From a checkpoint of a small transformer trained on Wikipedia: rotary positions, 443M tokens.
Each number is 200 + 30 x the weight over its row's rms, rounded and kept within 0 to 999. Layers, rows and columns count from 0. The size before them is the row's rms in percent of the matrix's.

# layer 5 MLP up, 1024x512, rms 0.0784, rows 572-608, columns 128-191
103,281,218,267,197,200,211,166,185,206,241,170,222,207,224,197,193,195,196,211,186,222,220,160,168,198,135,206,106,212,174,190,181,203,211,185,203,193,256,214,222,240,176,216,113,171,209,143,184,234,218,152,213,255,217,233,189,219,187,225,192,227,152,186,204
095,220,223,168,157,225,245,195,183,216,188,199,226,176,160,186,219,198,231,217,206,185,198,212,183,184,203,198,213,192,187,177,179,211,227,254,144,199,195,207,250,155,204,205,203,184,194,170,147,239,200,198,243,225,200,233,230,210,188,190,214,257,167,197,150
092,216,164,202,196,188,232,208,218,217,182,146,182,182,221,192,234,200,161,175,185,168,209,148,179,250,158,205,208,165,176,194,164,220,186,175,180,193,165,229,172,185,145,154,207,180,218,208,164,201,217,197,228,171,173,261,235,178,154,198,238,170,219,223,185
106,199,181,188,165,159,179,140,157,215,251,219,158,192,210,217,170,215,158,233,177,221,172,226,218,157,182,199,237,213,186,236,184,222,184,231,237,239,188,197,216,195,179,179,202,212,235,183,189,192,173,194,182,227,207,192,167,251,201,192,178,190,164,211,199
097,158,173,184,214,236,217,196,198,257,192,221,215,210,158,193,192,259,249,183,179,210,164,171,193,227,184,161,219,188,209,232,194,204,165,235,207,190,272,206,250,155,231,196,195,187,200,229,226,151,169,172,234,242,215,175,191,205,158,169,188,173,169,194,222
105,219,168,200,244,230,192,250,234,209,210,234,229,216,180,233,225,210,225,186,178,197,186,195,206,169,189,145,171,163,201,203,243,235,225,225,203,194,139,210,167,240,235,146,166,220,227,195,198,178,172,226,204,195,183,191,141,202,191,210,207,146,224,153,183
096,184,161,220,191,146,201,199,236,152,218,169,160,156,189,156,183,180,229,236,183,168,213,206,226,239,150,222,174,243,227,162,212,260,209,167,212,158,168,169,242,205,187,224,113,228,199,194,241,224,200,204,176,129,168,241,280,204,227,161,227,238,194,170,193
097,175,158,221,180,187,199,241,205,211,177,213,164,170,257,165,208,285,226,203,290,186,190,205,197,158,188,181,211,217,184,218,210,216,203,168,234,234,212,215,172,195,171,163,181,211,222,192,154,212,202,190,183,167,211,225,194,207,204,185,196,195,201,184,194
087,223,193,219,160,174,222,225,217,167,231,185,215,224,200,243,229,251,160,160,190,202,181,157,222,233,145,233,205,207,179,220,204,231,178,169,196,248,266,194,199,217,182,177,256,163,203,197,213,233,181,210,191,167,186,235,136,182,206,220,223,179,206,222,184
105,181,215,127,231,205,196,223,208,152,167,218,250,162,236,199,183,163,197,229,197,197,175,181,208,255,203,166,192,265,213,180,219,197,198,233,212,133,266,191,226,250,196,169,185,233,219,191,203,183,245,164,248,228,217,218,185,227,202,221,192,208,212,228,167
096,174,245,226,204,137,232,202,247,226,172,175,185,229,193,209,180,179,164,224,239,161,192,199,151,186,222,209,245,208,210,218,221,211,193,200,156,170,150,159,233,166,182,207,198,199,184,236,178,212,177,236,134,199,208,242,220,199,207,170,126,172,227,204,176
098,195,194,135,149,190,202,156,234,189,233,155,186,251,200,214,166,181,165,220,253,187,218,141,200,247,222,231,220,232,205,163,194,203,237,251,232,157,236,163,209,223,211,219,245,189,156,204,199,262,195,181,240,208,209,224,204,184,175,177,212,179,171,173,235
107,190,159,169,156,153,218,194,185,203,236,220,164,174,232,224,247,253,256,181,224,240,209,225,178,169,197,178,202,229,177,212,149,163,142,253,196,212,204,194,204,188,251,244,169,174,217,237,232,180,215,207,206,235,195,187,169,185,173,188,151,217,181,248,159
106,204,189,202,151,212,190,167,203,219,169,200,199,200,204,186,203,184,147,197,219,203,144,185,149,176,182,245,225,172,196,192,216,190,209,228,260,214,301,187,235,240,173,167,198,200,199,211,183,182,191,218,174,238,204,206,205,230,211,171,179,203,207,255,244
098,207,175,200,170,195,155,209,208,243,146,189,205,191,225,179,165,220,179,218,183,242,230,219,185,172,189,218,162,202,179,227,165,244,202,167,180,145,199,204,164,208,143,184,237,169,227,205,210,208,235,215,220,212,218,186,208,215,188,177,220,242,206,262,156
095,165,181,179,235,209,174,212,211,192,224,232,211,161,192,204,205,213,217,178,183,227,164,208,194,199,191,219,165,203,197,185,198,201,202,167,237,235,210,183,243,208,152,154,227,212,202,149,158,203,199,148,185,205,172,233,192,161,209,250,260,199,206,237,228
088,237,242,196,223,233,212,197,194,170,212,188,171,229,219,152,240,224,195,150,203,209,150,123,194,169,171,225,219,195,209,249,232,184,162,141,196,200,232,216,153,182,189,199,199,185,271,190,194,202,210,162,238,176,177,146,203,201,246,154,175,180,180,184,179
103,219,185,189,226,185,231,234,154,191,219,175,162,228,182,227,196,128,251,220,249,183,188,226,217,174,191,165,204,218,153,211,203,195,170,210,221,181,181,193,182,208,202,209,195,217,232,238,160,211,228,212,222,198,211,179,179,229,256,256,177,196,189,167,202
101,197,178,197,254,205,170,226,173,218,282,192,215,203,190,217,223,211,178,260,177,197,242,174,204,190,221,200,211,214,200,175,169,145,214,157,160,196,199,188,186,233,204,234,189,198,279,149,194,213,185,169,225,180,184,224,213,153,258,216,216,199,167,198,165
098,195,179,216,209,163,209,187,145,207,193,143,238,181,200,185,209,165,118,187,231,234,176,225,233,212,235,150,144,237,222,183,179,184,197,191,208,231,206,170,226,214,162,195,200,215,177,175,196,223,195,206,214,167,255,193,260,236,136,172,288,186,189,208,147
096,164,213,226,178,226,216,199,183,196,208,211,181,178,220,184,176,229,202,160,226,228,234,190,237,214,182,196,210,203,220,234,175,181,232,173,246,165,147,225,253,200,203,191,223,173,215,209,135,185,199,167,233,204,212,211,227,175,222,222,179,261,223,180,202
100,213,132,169,225,181,171,199,238,140,201,190,176,197,196,215,181,220,175,202,143,248,213,202,181,182,146,173,211,226,198,158,201,201,173,192,248,186,192,197,226,245,185,187,158,215,237,221,180,255,200,219,266,165,159,165,223,210,211,222,188,163,179,162,202
106,203,222,204,190,171,167,189,203,234,200,193,224,259,209,220,211,222,197,179,192,197,194,177,250,208,187,244,197,222,149,194,199,232,224,223,187,256,158,223,155,220,254,200,199,238,211,241,198,188,121,228,158,244,232,188,233,209,215,247,118,147,213,213,163
099,180,225,216,160,210,218,196,241,193,205,207,224,187,250,221,250,241,249,204,267,176,179,218,169,230,228,158,240,229,184,205,122,215,146,234,152,155,206,199,204,175,134,222,189,262,219,184,210,187,172,183,208,210,245,205,200,189,245,205,164,149,174,234,216
098,207,148,216,216,203,251,220,253,186,226,161,221,202,239,177,193,187,206,108,177,167,196,172,204,201,239,251,210,202,196,154,210,264,161,227,186,213,235,173,203,220,225,148,203,190,219,165,209,177,222,167,251,189,168,169,198,221,222,130,211,177,217,245,237
095,169,135,211,147,247,130,163,183,160,154,159,140,175,229,167,219,180,187,189,230,177,215,146,181,185,180,131,142,229,195,217,204,199,197,225,213,225,233,198,148,207,177,241,205,230,190,228,189,211,163,252,188,224,179,180,218,233,226,189,200,234,162,189,235
099,181,249,183,193,227,271,151,216,240,203,206,191,163,181,140,153,211,231,183,218,255,248,178,182,234,173,236,208,206,156,194,181,180,179,206,175,199,228,165,246,210,278,218,237,226,187,181,177,174,238,195,208,198,159,181,187,202,184,232,189,235,228,174,224
096,159,245,279,178,241,184,210,183,169,233,208,208,187,239,234,209,201,180,286,156,223,216,205,168,163,195,207,172,161,221,184,243,160,231,183,177,220,216,202,188,237,155,200,184,215,259,189,199,240,207,193,202,242,235,235,208,206,194,138,148,212,236,214,167
093,224,221,159,193,159,242,223,187,181,138,165,146,164,194,165,196,210,154,178,256,169,183,206,198,189,206,266,174,167,184,227,225,212,143,138,197,158,203,200,208,194,204,165,151,222,152,241,228,161,217,158,201,267,234,250,162,168,234,226,198,186,230,156,220
095,234,179,200,207,226,195,247,205,226,188,222,252,197,187,215,224,175,170,149,175,193,173,179,252,207,209,179,186,190,171,216,234,159,184,232,185,182,138,206,251,181,219,131,175,161,169,191,152,205,174,226,222,230,189,110,231,203,188,175,200,191,198,214,223
096,209,191,184,242,150,166,174,214,197,203,193,136,229,222,207,185,216,235,222,202,255,231,174,189,246,203,209,202,218,210,163,219,223,244,201,250,247,235,190,222,180,153,159,202,179,153,174,192,213,233,231,192,193,210,192,165,168,178,201,199,235,188,224,175
096,194,249,231,201,198,133,243,192,143,170,225,239,174,216,197,204,257,217,228,189,202,221,149,155,231,188,212,190,205,193,189,151,196,224,211,213,207,227,218,225,179,129,238,181,261,238,229,225,257,207,227,175,215,194,181,181,216,191,208,175,130,254,211,195
106,150,228,191,205,214,160,191,178,189,237,243,205,243,204,161,189,186,239,162,204,167,188,194,196,237,132,183,181,160,171,202,239,181,215,198,176,249,201,175,172,197,236,172,152,263,215,141,209,204,202,140,177,192,227,212,203,156,186,169,220,163,214,184,208
105,145,127,205,239,180,199,203,178,215,206,162,210,169,196,189,190,253,193,155,189,193,217,204,204,196,201,218,173,210,185,214,202,202,148,149,225,174,272,252,194,175,188,151,197,225,218,187,162,188,207,236,156,198,212,240,111,206,157,218,198,201,191,252,178
105,219,186,203,186,187,199,183,196,193,172,189,220,173,241,188,194,206,245,208,179,214,183,201,245,238,259,179,132,237,184,147,160,208,190,162,197,175,207,214,212,192,165,188,196,186,262,224,266,224,245,213,205,240,212,191,188,214,231,189,210,186,240,204,219
097,207,219,220,149,221,256,257,168,194,220,234,172,172,188,208,202,169,188,196,203,251,235,142,245,219,155,196,151,196,175,150,122,209,222,190,243,139,191,170,143,200,150,224,201,216,222,217,185,190,185,248,226,206,213,161,199,242,190,202,229,167,134,216,200
101,199,221,205,227,209,275,262,226,224,202,211,182,222,180,204,154,214,126,179,220,201,200,177,233,182,245,183,209,224,181,209,185,207,238,190,216,223,176,242,275,186,188,228,154,199,234,218,162,212,220,211,234,217,214,185,187,195,210,215,183,159,204,193,212
# layer 5 MLP down (transposed), 1024x512, rms 0.076, rows 572-607, columns 128-191
099,169,229,152,202,215,206,251,210,205,233,214,202,226,204,166,212,161,245,125,162,210,192,206,201,183,218,216,124,262,214,195,218,176,230,197,190,153,212,205,205,197,169,164,162,197,230,178,176,212,191,185,162,258,212,244,220,213,162,225,230,228,131,202,177
099,162,170,242,214,222,163,253,197,162,185,207,231,208,187,178,213,189,223,212,170,227,191,247,234,191,205,207,214,233,155,191,174,250,286,253,223,185,205,198,285,163,240,206,166,186,176,241,182,157,152,170,194,206,218,243,184,195,153,231,216,202,184,198,195
095,207,220,194,208,136,203,270,172,189,213,218,223,183,194,213,195,221,215,166,192,146,209,192,224,166,235,203,258,194,202,214,182,231,155,207,180,157,171,189,268,219,172,207,194,178,189,253,162,268,114,222,214,209,155,209,173,182,227,214,163,224,187,250,188
097,225,197,183,189,209,193,181,236,205,211,194,163,184,201,210,205,208,249,221,177,200,210,235,181,197,176,185,158,210,200,238,205,196,218,190,203,216,227,205,227,197,164,205,148,155,176,178,201,273,173,240,260,166,212,169,240,243,213,175,281,190,206,194,210
102,226,182,214,226,153,255,185,220,237,205,216,180,121,183,186,196,163,176,221,159,174,221,231,195,202,237,175,220,145,261,196,174,200,193,251,184,184,244,212,204,200,193,171,199,211,242,171,237,247,201,222,229,234,237,162,182,239,186,238,198,214,190,178,200
096,159,185,185,124,153,148,187,185,191,183,192,211,194,186,189,179,205,205,178,133,229,187,222,189,224,206,167,235,174,159,228,205,205,215,228,206,171,234,214,201,201,208,301,202,182,188,180,199,217,179,180,208,221,130,207,205,169,180,179,273,200,237,251,222
094,191,173,168,233,224,239,224,198,205,174,257,181,204,173,185,138,117,196,204,203,156,221,217,196,187,201,223,223,183,151,161,199,187,171,194,195,198,208,214,203,223,228,212,264,219,217,191,156,218,267,194,221,180,187,175,183,210,198,237,200,149,212,247,196
101,205,155,168,224,198,228,180,186,197,179,222,205,207,237,239,210,237,215,220,220,141,207,207,188,157,220,212,188,214,218,130,260,237,269,224,182,231,182,176,236,237,193,174,185,200,169,221,195,267,223,165,236,209,210,212,172,227,181,194,195,214,217,146,192
093,189,199,206,225,220,174,215,186,177,172,248,182,188,186,169,232,249,172,228,197,175,123,195,228,188,241,277,215,174,185,229,196,193,130,229,204,202,203,176,212,189,249,207,210,203,180,174,230,209,134,185,198,224,223,229,205,212,254,238,206,217,185,169,177
099,182,215,191,272,218,205,155,185,197,204,217,193,198,222,207,207,169,169,218,163,200,196,180,186,219,226,172,180,150,147,151,198,216,217,214,175,190,222,232,285,184,193,203,190,219,190,234,214,133,212,257,182,198,225,177,174,239,225,219,136,186,134,187,161
098,159,208,248,197,185,221,220,242,264,174,243,224,209,186,204,204,172,228,178,185,246,211,204,189,169,225,208,223,229,171,190,223,207,195,184,230,259,198,221,246,193,204,174,126,193,237,197,176,204,148,242,168,165,214,184,203,180,220,233,242,189,201,221,229
105,174,230,184,226,175,244,195,159,203,235,158,207,135,185,206,175,211,169,159,167,161,202,259,151,239,197,192,180,263,206,239,219,179,129,201,213,246,280,149,186,236,207,195,148,191,155,153,198,210,213,188,258,207,211,240,214,196,215,193,196,229,197,183,207
109,198,201,216,235,223,230,190,219,262,190,234,194,156,188,222,200,253,178,220,206,164,238,143,236,205,214,211,214,206,191,238,213,234,174,193,220,183,179,219,151,191,245,229,194,195,239,244,163,235,231,177,218,201,187,156,194,219,148,171,236,230,204,200,167
102,234,189,214,185,226,239,200,207,169,155,193,199,174,202,204,196,157,241,196,162,182,177,116,234,185,140,198,239,220,204,167,211,180,225,232,194,199,238,177,180,164,181,223,171,202,216,194,181,186,182,222,163,172,225,199,131,193,174,182,162,191,223,207,170
103,143,244,190,196,185,199,172,203,261,273,269,213,189,172,217,217,163,217,197,169,211,172,221,176,182,211,159,242,223,188,209,182,212,172,179,196,191,202,174,234,190,136,176,167,205,169,209,157,214,180,167,186,226,215,192,165,262,209,254,114,180,214,229,154
098,186,218,187,259,202,211,227,187,211,170,182,233,198,178,192,164,213,183,257,188,192,248,249,255,208,223,234,204,150,253,215,173,152,135,160,240,287,188,219,210,197,167,217,254,240,228,165,185,226,109,188,186,227,219,197,234,195,183,194,176,178,231,209,212
102,211,211,167,213,223,184,211,215,204,223,166,170,153,181,180,184,227,225,187,153,213,206,202,203,144,219,206,198,167,187,233,237,188,166,192,246,228,168,195,203,159,214,252,207,186,190,208,211,192,236,204,244,222,213,179,220,214,163,160,248,205,195,220,246
091,230,216,146,179,239,174,260,199,153,252,208,237,230,196,209,248,174,203,201,234,236,217,174,227,190,237,210,191,175,149,260,204,199,135,148,212,164,190,169,184,198,196,153,179,166,182,172,190,194,215,167,246,175,228,200,153,209,172,214,146,211,257,191,209
102,203,164,205,188,233,243,236,175,177,171,119,226,138,213,181,178,205,229,173,186,184,253,176,166,179,168,180,181,191,134,177,196,190,160,160,138,217,171,182,228,256,179,203,281,161,211,220,127,183,249,162,191,250,195,168,156,187,213,201,183,211,205,221,227
101,119,173,194,222,179,204,211,157,251,188,240,218,193,224,171,156,193,182,178,200,216,157,191,137,240,236,166,272,250,148,179,168,208,209,205,170,213,204,233,187,253,194,228,213,190,247,214,208,143,207,182,202,179,153,196,204,174,254,186,209,185,183,172,218
095,162,253,212,179,236,222,181,199,202,165,229,194,222,279,212,223,220,174,184,191,189,166,218,216,195,196,194,193,215,209,209,210,190,147,211,214,206,235,183,165,277,196,181,226,220,168,203,196,224,209,182,163,225,238,203,166,168,248,168,113,182,216,231,217
102,202,142,180,248,202,155,154,195,238,206,198,229,214,164,208,180,236,183,183,216,228,239,223,178,238,136,187,215,191,179,229,180,179,166,207,179,129,264,180,238,198,223,224,239,215,194,198,171,219,189,244,229,173,215,204,234,221,188,175,187,174,176,205,145
099,228,171,181,253,199,192,219,192,185,244,203,219,225,194,165,184,227,189,184,174,121,174,145,181,278,210,214,203,229,182,212,199,213,204,244,176,217,210,251,174,212,214,214,166,198,210,229,161,216,236,181,166,197,207,208,188,211,248,238,248,231,231,149,197
105,168,230,243,172,225,245,175,204,214,164,211,167,199,219,189,196,192,240,198,214,187,229,166,167,227,185,153,233,220,243,179,193,208,167,235,176,182,146,156,198,190,201,247,125,179,148,165,216,198,192,175,191,183,196,166,204,220,201,185,159,162,219,198,254
109,235,116,225,207,224,167,225,178,210,215,176,159,89,217,175,221,267,210,176,166,188,191,248,178,163,273,219,134,205,192,186,244,202,199,177,225,238,231,187,148,176,234,180,240,229,202,242,201,188,204,196,249,184,176,237,187,208,203,191,190,158,158,215,173
094,193,143,169,158,215,197,155,161,232,194,163,173,210,198,201,203,178,221,253,226,231,264,242,228,165,158,209,199,176,164,163,199,193,179,193,159,235,212,150,161,204,225,240,208,194,250,212,186,181,239,171,253,170,277,171,198,215,192,147,218,212,199,152,165
104,207,232,104,171,255,253,198,197,196,195,210,181,157,196,162,168,177,211,201,201,183,191,189,113,210,210,239,202,222,212,169,221,207,198,163,194,147,221,195,203,227,182,162,194,210,177,218,162,156,227,227,251,211,153,159,254,172,212,254,228,235,130,184,229
097,221,218,211,233,197,220,181,207,208,222,194,184,165,157,236,116,154,239,206,194,177,177,150,189,193,194,187,257,207,251,200,202,192,286,198,217,155,219,228,138,160,226,204,223,223,250,195,227,245,109,218,195,199,196,216,216,218,241,229,189,165,159,233,148
094,218,246,217,196,232,179,227,206,227,232,210,205,194,173,214,156,201,161,225,204,172,171,180,172,170,232,199,234,175,154,159,207,194,255,167,139,198,218,209,139,240,189,264,200,217,142,192,218,163,214,189,212,176,149,225,171,171,187,198,179,240,179,182,210
099,190,203,206,237,211,197,213,185,177,189,177,264,201,131,231,249,190,221,189,223,217,152,224,229,154,167,189,193,171,215,228,173,224,237,158,210,190,223,234,165,224,183,198,194,212,234,174,163,189,196,209,160,204,242,198,216,185,227,240,159,181,165,201,173
098,168,246,181,160,182,229,167,199,137,176,209,207,177,159,160,193,226,216,198,172,155,238,133,175,201,227,228,185,214,206,170,144,223,280,172,179,176,172,193,180,193,228,188,160,215,136,213,180,157,283,219,223,197,198,188,172,149,204,187,247,195,280,180,184
097,157,185,176,249,192,190,140,133,230,208,165,194,200,243,199,172,246,199,209,216,201,200,198,201,192,211,161,192,173,167,228,200,194,219,229,210,230,254,208,147,169,147,293,205,172,178,181,201,223,211,224,189,264,216,216,236,189,227,222,169,233,156,157,244
101,200,216,190,189,185,172,191,176,195,228,213,206,228,192,209,205,165,238,187,211,236,210,246,223,175,167,179,202,178,230,244,162,203,219,202,214,139,217,211,213,205,190,155,266,166,177,170,238,186,184,182,244,201,208,194,208,265,218,158,224,218,156,219,185
107,152,183,185,200,217,173,130,209,240,222,192,222,240,155,175,164,222,215,178,201,215,213,210,223,202,168,193,200,185,196,158,215,190,170,177,195,244,235,211,209,194,209,183,187,235,204,160,175,182,235,187,203,203,184,208,150,217,171,168,196,224,205,195,165
105,165,138,236,104,144,226,253,265,192,169,206,235,163,157,219,202,190,218,223,229,233,264,186,170,167,160,198,200,184,188,195,215,189,143,182,171,174,218,182,155,144,192,223,181,204,211,226,227,210,218,222,227,193,209,212,241,219,186,208,241,161,145,194,213
104,197,202,177,200,239,260,240,182,151,180,181,177,225,200,245,224,232,155,192,199,227,222,171,172,199,190,242,165,204,257,233,135,202,158,192,259,210,217,209,230,228,220,205,230,227,216,186,217,223,206,197,181,250,221,150,159,191,241,188,233,238,217,217,222
# layer 5 MLP gate, 1024x512, rms 0.0753, rows 573-608, columns 128-191
100,216,224,194,230,181,193,194,186,129,136,233,183,190,229,210,231,159,168,188,186,138,237,274,257,159,179,184,247,186,258,141,247,217,209,246,190,209,192,164,209,192,191,212,262,184,227,174,162,174,179,209,187,130,202,186,165,221,146,165,228,185,195,245,217
094,208,97,217,198,225,207,196,170,184,205,169,259,182,222,217,203,254,197,168,190,229,206,181,156,195,156,189,153,169,187,222,177,194,216,167,266,218,227,184,156,172,190,209,195,182,218,197,157,175,180,251,221,198,223,262,215,204,178,201,250,152,237,161,223
101,205,192,170,128,235,266,192,214,210,183,239,162,223,211,191,180,230,271,192,187,224,208,226,223,256,201,201,180,192,209,176,189,211,145,214,148,227,206,220,186,257,252,219,185,213,169,202,197,143,223,199,212,183,232,166,215,196,223,233,167,192,227,195,215
101,162,181,173,182,146,189,230,211,234,179,197,232,207,235,217,251,182,160,178,225,256,127,188,183,197,212,150,184,226,200,167,224,177,226,117,210,231,264,175,162,158,199,209,135,212,204,153,241,200,221,188,186,168,253,199,190,220,213,227,204,222,214,234,156
100,157,131,202,178,205,197,187,195,208,230,251,167,154,166,216,220,215,238,162,202,172,242,160,174,203,202,181,162,197,197,196,221,159,168,214,193,198,306,269,180,187,207,181,232,227,256,211,165,203,199,223,187,223,167,187,208,209,245,172,202,183,159,281,215
091,173,195,169,190,252,166,210,174,189,195,228,208,188,197,194,240,208,151,192,200,200,175,240,194,151,205,140,196,248,170,210,193,207,189,210,226,186,194,185,253,153,228,155,251,174,219,222,185,233,210,143,246,187,223,158,228,182,192,195,180,219,150,226,195
101,219,270,246,173,266,191,182,249,238,210,276,246,231,167,260,165,205,237,187,245,229,262,222,196,243,180,220,236,211,170,190,188,233,177,176,201,162,236,146,244,188,208,217,156,225,211,175,198,173,214,212,225,185,180,170,162,242,201,177,223,209,143,228,136
092,217,227,225,256,166,219,243,169,217,209,182,216,165,183,221,228,170,196,220,186,204,193,247,249,166,238,200,195,148,200,239,231,179,186,208,119,196,184,205,200,181,256,223,224,237,228,196,199,172,221,239,202,269,164,174,228,196,224,235,222,214,190,186,217
102,198,220,230,204,222,216,175,161,180,230,117,212,216,194,203,281,212,200,171,212,201,191,127,188,233,199,180,265,178,190,180,121,176,217,161,229,160,186,230,238,211,178,266,220,191,213,174,180,238,188,197,251,200,163,268,203,235,209,248,203,207,199,177,193
097,168,246,210,200,147,219,191,241,229,219,178,231,204,213,239,191,206,227,256,183,249,258,156,187,170,194,144,187,187,186,200,184,241,204,202,208,211,185,167,208,199,113,188,204,180,220,198,210,191,188,244,189,153,191,203,287,202,232,166,204,159,202,156,283
101,182,172,193,236,160,231,223,207,200,177,207,225,171,180,208,180,192,227,136,191,150,166,201,182,158,210,190,166,177,177,253,210,176,187,233,171,150,193,220,215,181,200,233,237,203,199,176,233,193,177,241,249,185,218,201,112,201,202,216,217,193,215,170,204
116,216,208,214,191,152,188,188,197,201,165,205,190,202,170,241,236,247,186,81,147,178,222,195,262,160,170,174,186,194,191,132,143,188,209,175,264,202,186,217,211,206,216,247,229,179,242,226,209,176,169,274,185,226,212,223,174,184,183,208,233,135,158,212,176
102,209,180,153,206,149,173,186,228,180,167,183,206,211,234,122,199,225,210,211,203,217,221,212,182,160,197,206,237,181,172,176,142,219,173,199,210,185,253,166,157,195,232,196,153,215,199,175,218,223,176,192,200,215,205,250,181,197,202,206,211,160,165,212,153
099,169,223,193,205,193,228,185,195,206,112,220,232,220,256,178,177,169,180,201,203,174,213,189,185,212,185,161,175,173,196,196,220,190,211,227,196,194,195,211,213,199,187,210,202,259,245,206,204,188,195,232,168,239,166,209,206,172,160,197,281,171,224,144,271
100,214,170,178,234,140,176,227,193,216,226,224,207,198,155,193,201,259,183,222,222,186,179,231,259,178,165,171,206,210,171,178,231,186,253,158,244,187,198,180,185,172,188,213,163,203,207,187,186,210,202,188,190,211,229,196,175,207,227,182,206,233,167,186,247
095,172,175,209,222,198,197,206,213,203,210,236,213,184,147,252,207,207,239,239,214,192,135,171,133,170,193,170,227,248,232,155,211,163,162,187,184,124,246,197,141,244,212,189,232,190,257,231,241,147,231,259,163,195,174,175,211,217,280,206,188,162,230,241,187
102,215,222,178,208,209,258,170,200,153,263,212,189,276,196,161,161,208,190,161,224,166,217,154,188,245,192,168,177,196,169,203,193,242,149,160,184,144,180,201,191,171,161,191,248,215,225,177,184,173,213,241,156,188,223,149,191,207,211,203,166,243,220,240,112
100,193,232,200,195,190,211,231,250,224,133,252,171,229,190,213,180,255,145,160,214,170,222,232,190,238,198,251,174,187,198,169,177,209,203,225,172,241,165,165,245,166,202,172,249,213,165,172,235,166,164,227,239,220,223,201,214,203,253,163,241,168,167,199,164
102,165,188,246,215,190,196,177,236,207,208,258,174,263,145,188,190,186,211,186,174,204,207,227,177,189,166,137,172,216,153,180,176,239,205,256,265,151,253,178,236,172,194,193,163,188,195,210,173,200,210,186,205,233,202,182,125,186,176,162,204,185,181,192,205
092,186,167,216,191,181,189,240,199,202,211,226,179,197,218,199,192,225,146,182,164,176,185,187,232,237,243,212,181,207,217,184,177,208,216,191,214,205,215,204,198,216,156,202,241,275,174,183,165,247,207,183,167,251,200,217,259,234,218,188,224,233,218,217,144
098,219,260,155,214,171,199,191,194,196,195,203,187,234,242,206,233,173,196,249,218,201,135,237,196,165,186,141,198,212,191,190,192,283,193,223,196,284,200,192,173,244,202,154,177,187,195,160,201,198,214,117,164,230,248,240,204,179,250,181,190,196,196,204,231
105,200,254,222,201,151,187,236,212,188,191,202,206,197,199,146,205,212,149,174,190,193,197,163,230,218,213,193,157,198,169,157,180,169,188,210,177,209,241,243,226,231,197,200,198,205,238,198,171,187,191,220,244,242,210,233,238,185,186,200,217,153,201,191,233
108,113,228,232,197,187,164,210,216,232,157,192,239,222,203,174,193,256,258,195,201,190,199,260,191,209,265,221,250,219,213,177,267,196,195,194,197,216,174,205,221,174,218,217,181,235,194,177,184,209,174,230,208,183,140,147,180,208,184,216,213,198,159,190,183
097,254,174,218,215,233,232,195,187,218,214,189,225,244,217,168,190,230,215,219,148,180,193,126,150,185,230,186,217,208,167,200,235,220,181,238,166,191,192,148,196,200,196,165,167,202,178,176,184,193,262,191,214,211,192,222,168,221,200,228,199,169,208,207,185
101,236,214,151,239,176,294,244,207,242,172,228,209,238,176,247,193,165,240,209,231,190,193,224,187,218,217,173,205,178,158,193,193,236,182,186,238,228,231,171,291,244,197,132,166,183,178,173,250,187,256,149,219,217,170,196,234,233,209,187,144,228,232,199,219
101,214,195,249,234,209,201,242,214,202,189,204,209,205,186,157,220,197,194,199,260,146,221,240,175,203,265,242,191,226,200,191,227,274,217,176,177,181,216,150,197,207,228,194,215,181,208,180,208,178,157,275,171,216,168,179,217,227,190,266,192,157,201,252,203
100,219,220,176,175,233,171,155,210,206,210,216,148,181,179,233,224,277,186,192,151,221,163,232,182,167,192,165,213,202,241,206,176,225,166,258,176,185,175,179,180,237,218,175,226,194,181,216,247,178,160,173,146,238,202,233,219,224,179,221,178,177,250,165,235
094,169,139,209,196,231,240,180,167,176,218,138,216,166,185,237,145,181,203,183,152,154,219,212,158,212,203,180,211,180,179,207,198,201,196,204,223,218,221,234,231,164,163,204,194,238,207,190,208,171,208,132,204,195,196,184,183,219,275,172,195,193,217,251,198
098,205,215,206,216,230,142,177,207,165,208,202,119,212,215,210,176,179,224,202,190,151,199,232,173,197,240,169,166,171,253,220,190,172,255,213,121,192,162,174,212,206,249,169,251,242,202,166,215,175,221,223,252,157,206,184,269,203,164,200,197,197,254,184,184
105,231,234,202,210,208,172,214,232,228,234,195,198,195,216,169,257,222,213,189,221,180,186,245,172,204,223,180,200,164,171,175,169,173,221,180,209,225,193,194,162,224,145,180,188,192,199,230,148,261,169,169,141,213,198,169,188,157,239,248,209,212,200,212,233
094,185,220,185,162,285,249,162,209,219,216,203,209,193,213,199,264,158,222,162,233,190,196,222,197,197,225,197,190,255,159,229,223,185,199,218,201,233,179,240,253,223,189,217,186,192,201,190,168,211,209,228,207,191,198,170,186,231,189,251,216,250,162,202,185
102,218,209,182,140,166,232,208,117,229,246,196,236,236,199,231,197,168,226,136,218,225,227,176,175,262,169,200,202,196,154,214,213,193,224,153,150,181,197,208,172,211,173,224,220,212,191,198,156,190,254,144,245,160,210,234,154,165,180,210,186,193,222,214,209
107,214,242,172,242,190,226,211,221,154,255,144,218,220,203,157,198,153,235,214,201,166,151,206,179,208,150,198,251,236,175,166,165,229,210,233,188,209,184,225,197,228,238,211,222,198,196,236,194,160,218,185,208,203,105,208,232,179,174,212,168,221,177,203,222
099,175,272,240,207,201,226,215,169,221,231,180,196,190,214,177,217,146,209,159,205,204,251,260,188,193,181,135,170,189,188,161,211,238,229,186,148,158,246,210,220,220,191,136,183,226,157,153,193,181,190,203,204,161,166,205,247,308,192,242,193,224,220,163,252
099,165,236,231,200,185,218,166,239,205,223,205,221,165,199,171,191,189,178,200,217,229,212,189,159,186,237,239,197,186,163,173,208,199,226,209,202,202,171,239,170,216,226,226,218,180,190,216,202,222,106,201,208,190,212,187,170,243,161,243,208,183,147,227,216
097,202,195,206,265,150,149,199,187,180,197,185,190,182,189,212,219,175,205,242,231,140,231,156,217,182,168,232,224,263,180,219,189,250,178,165,169,168,174,249,167,215,250,195,209,181,194,272,264,227,197,199,161,181,145,247,183,220,180,179,241,197,190,179,243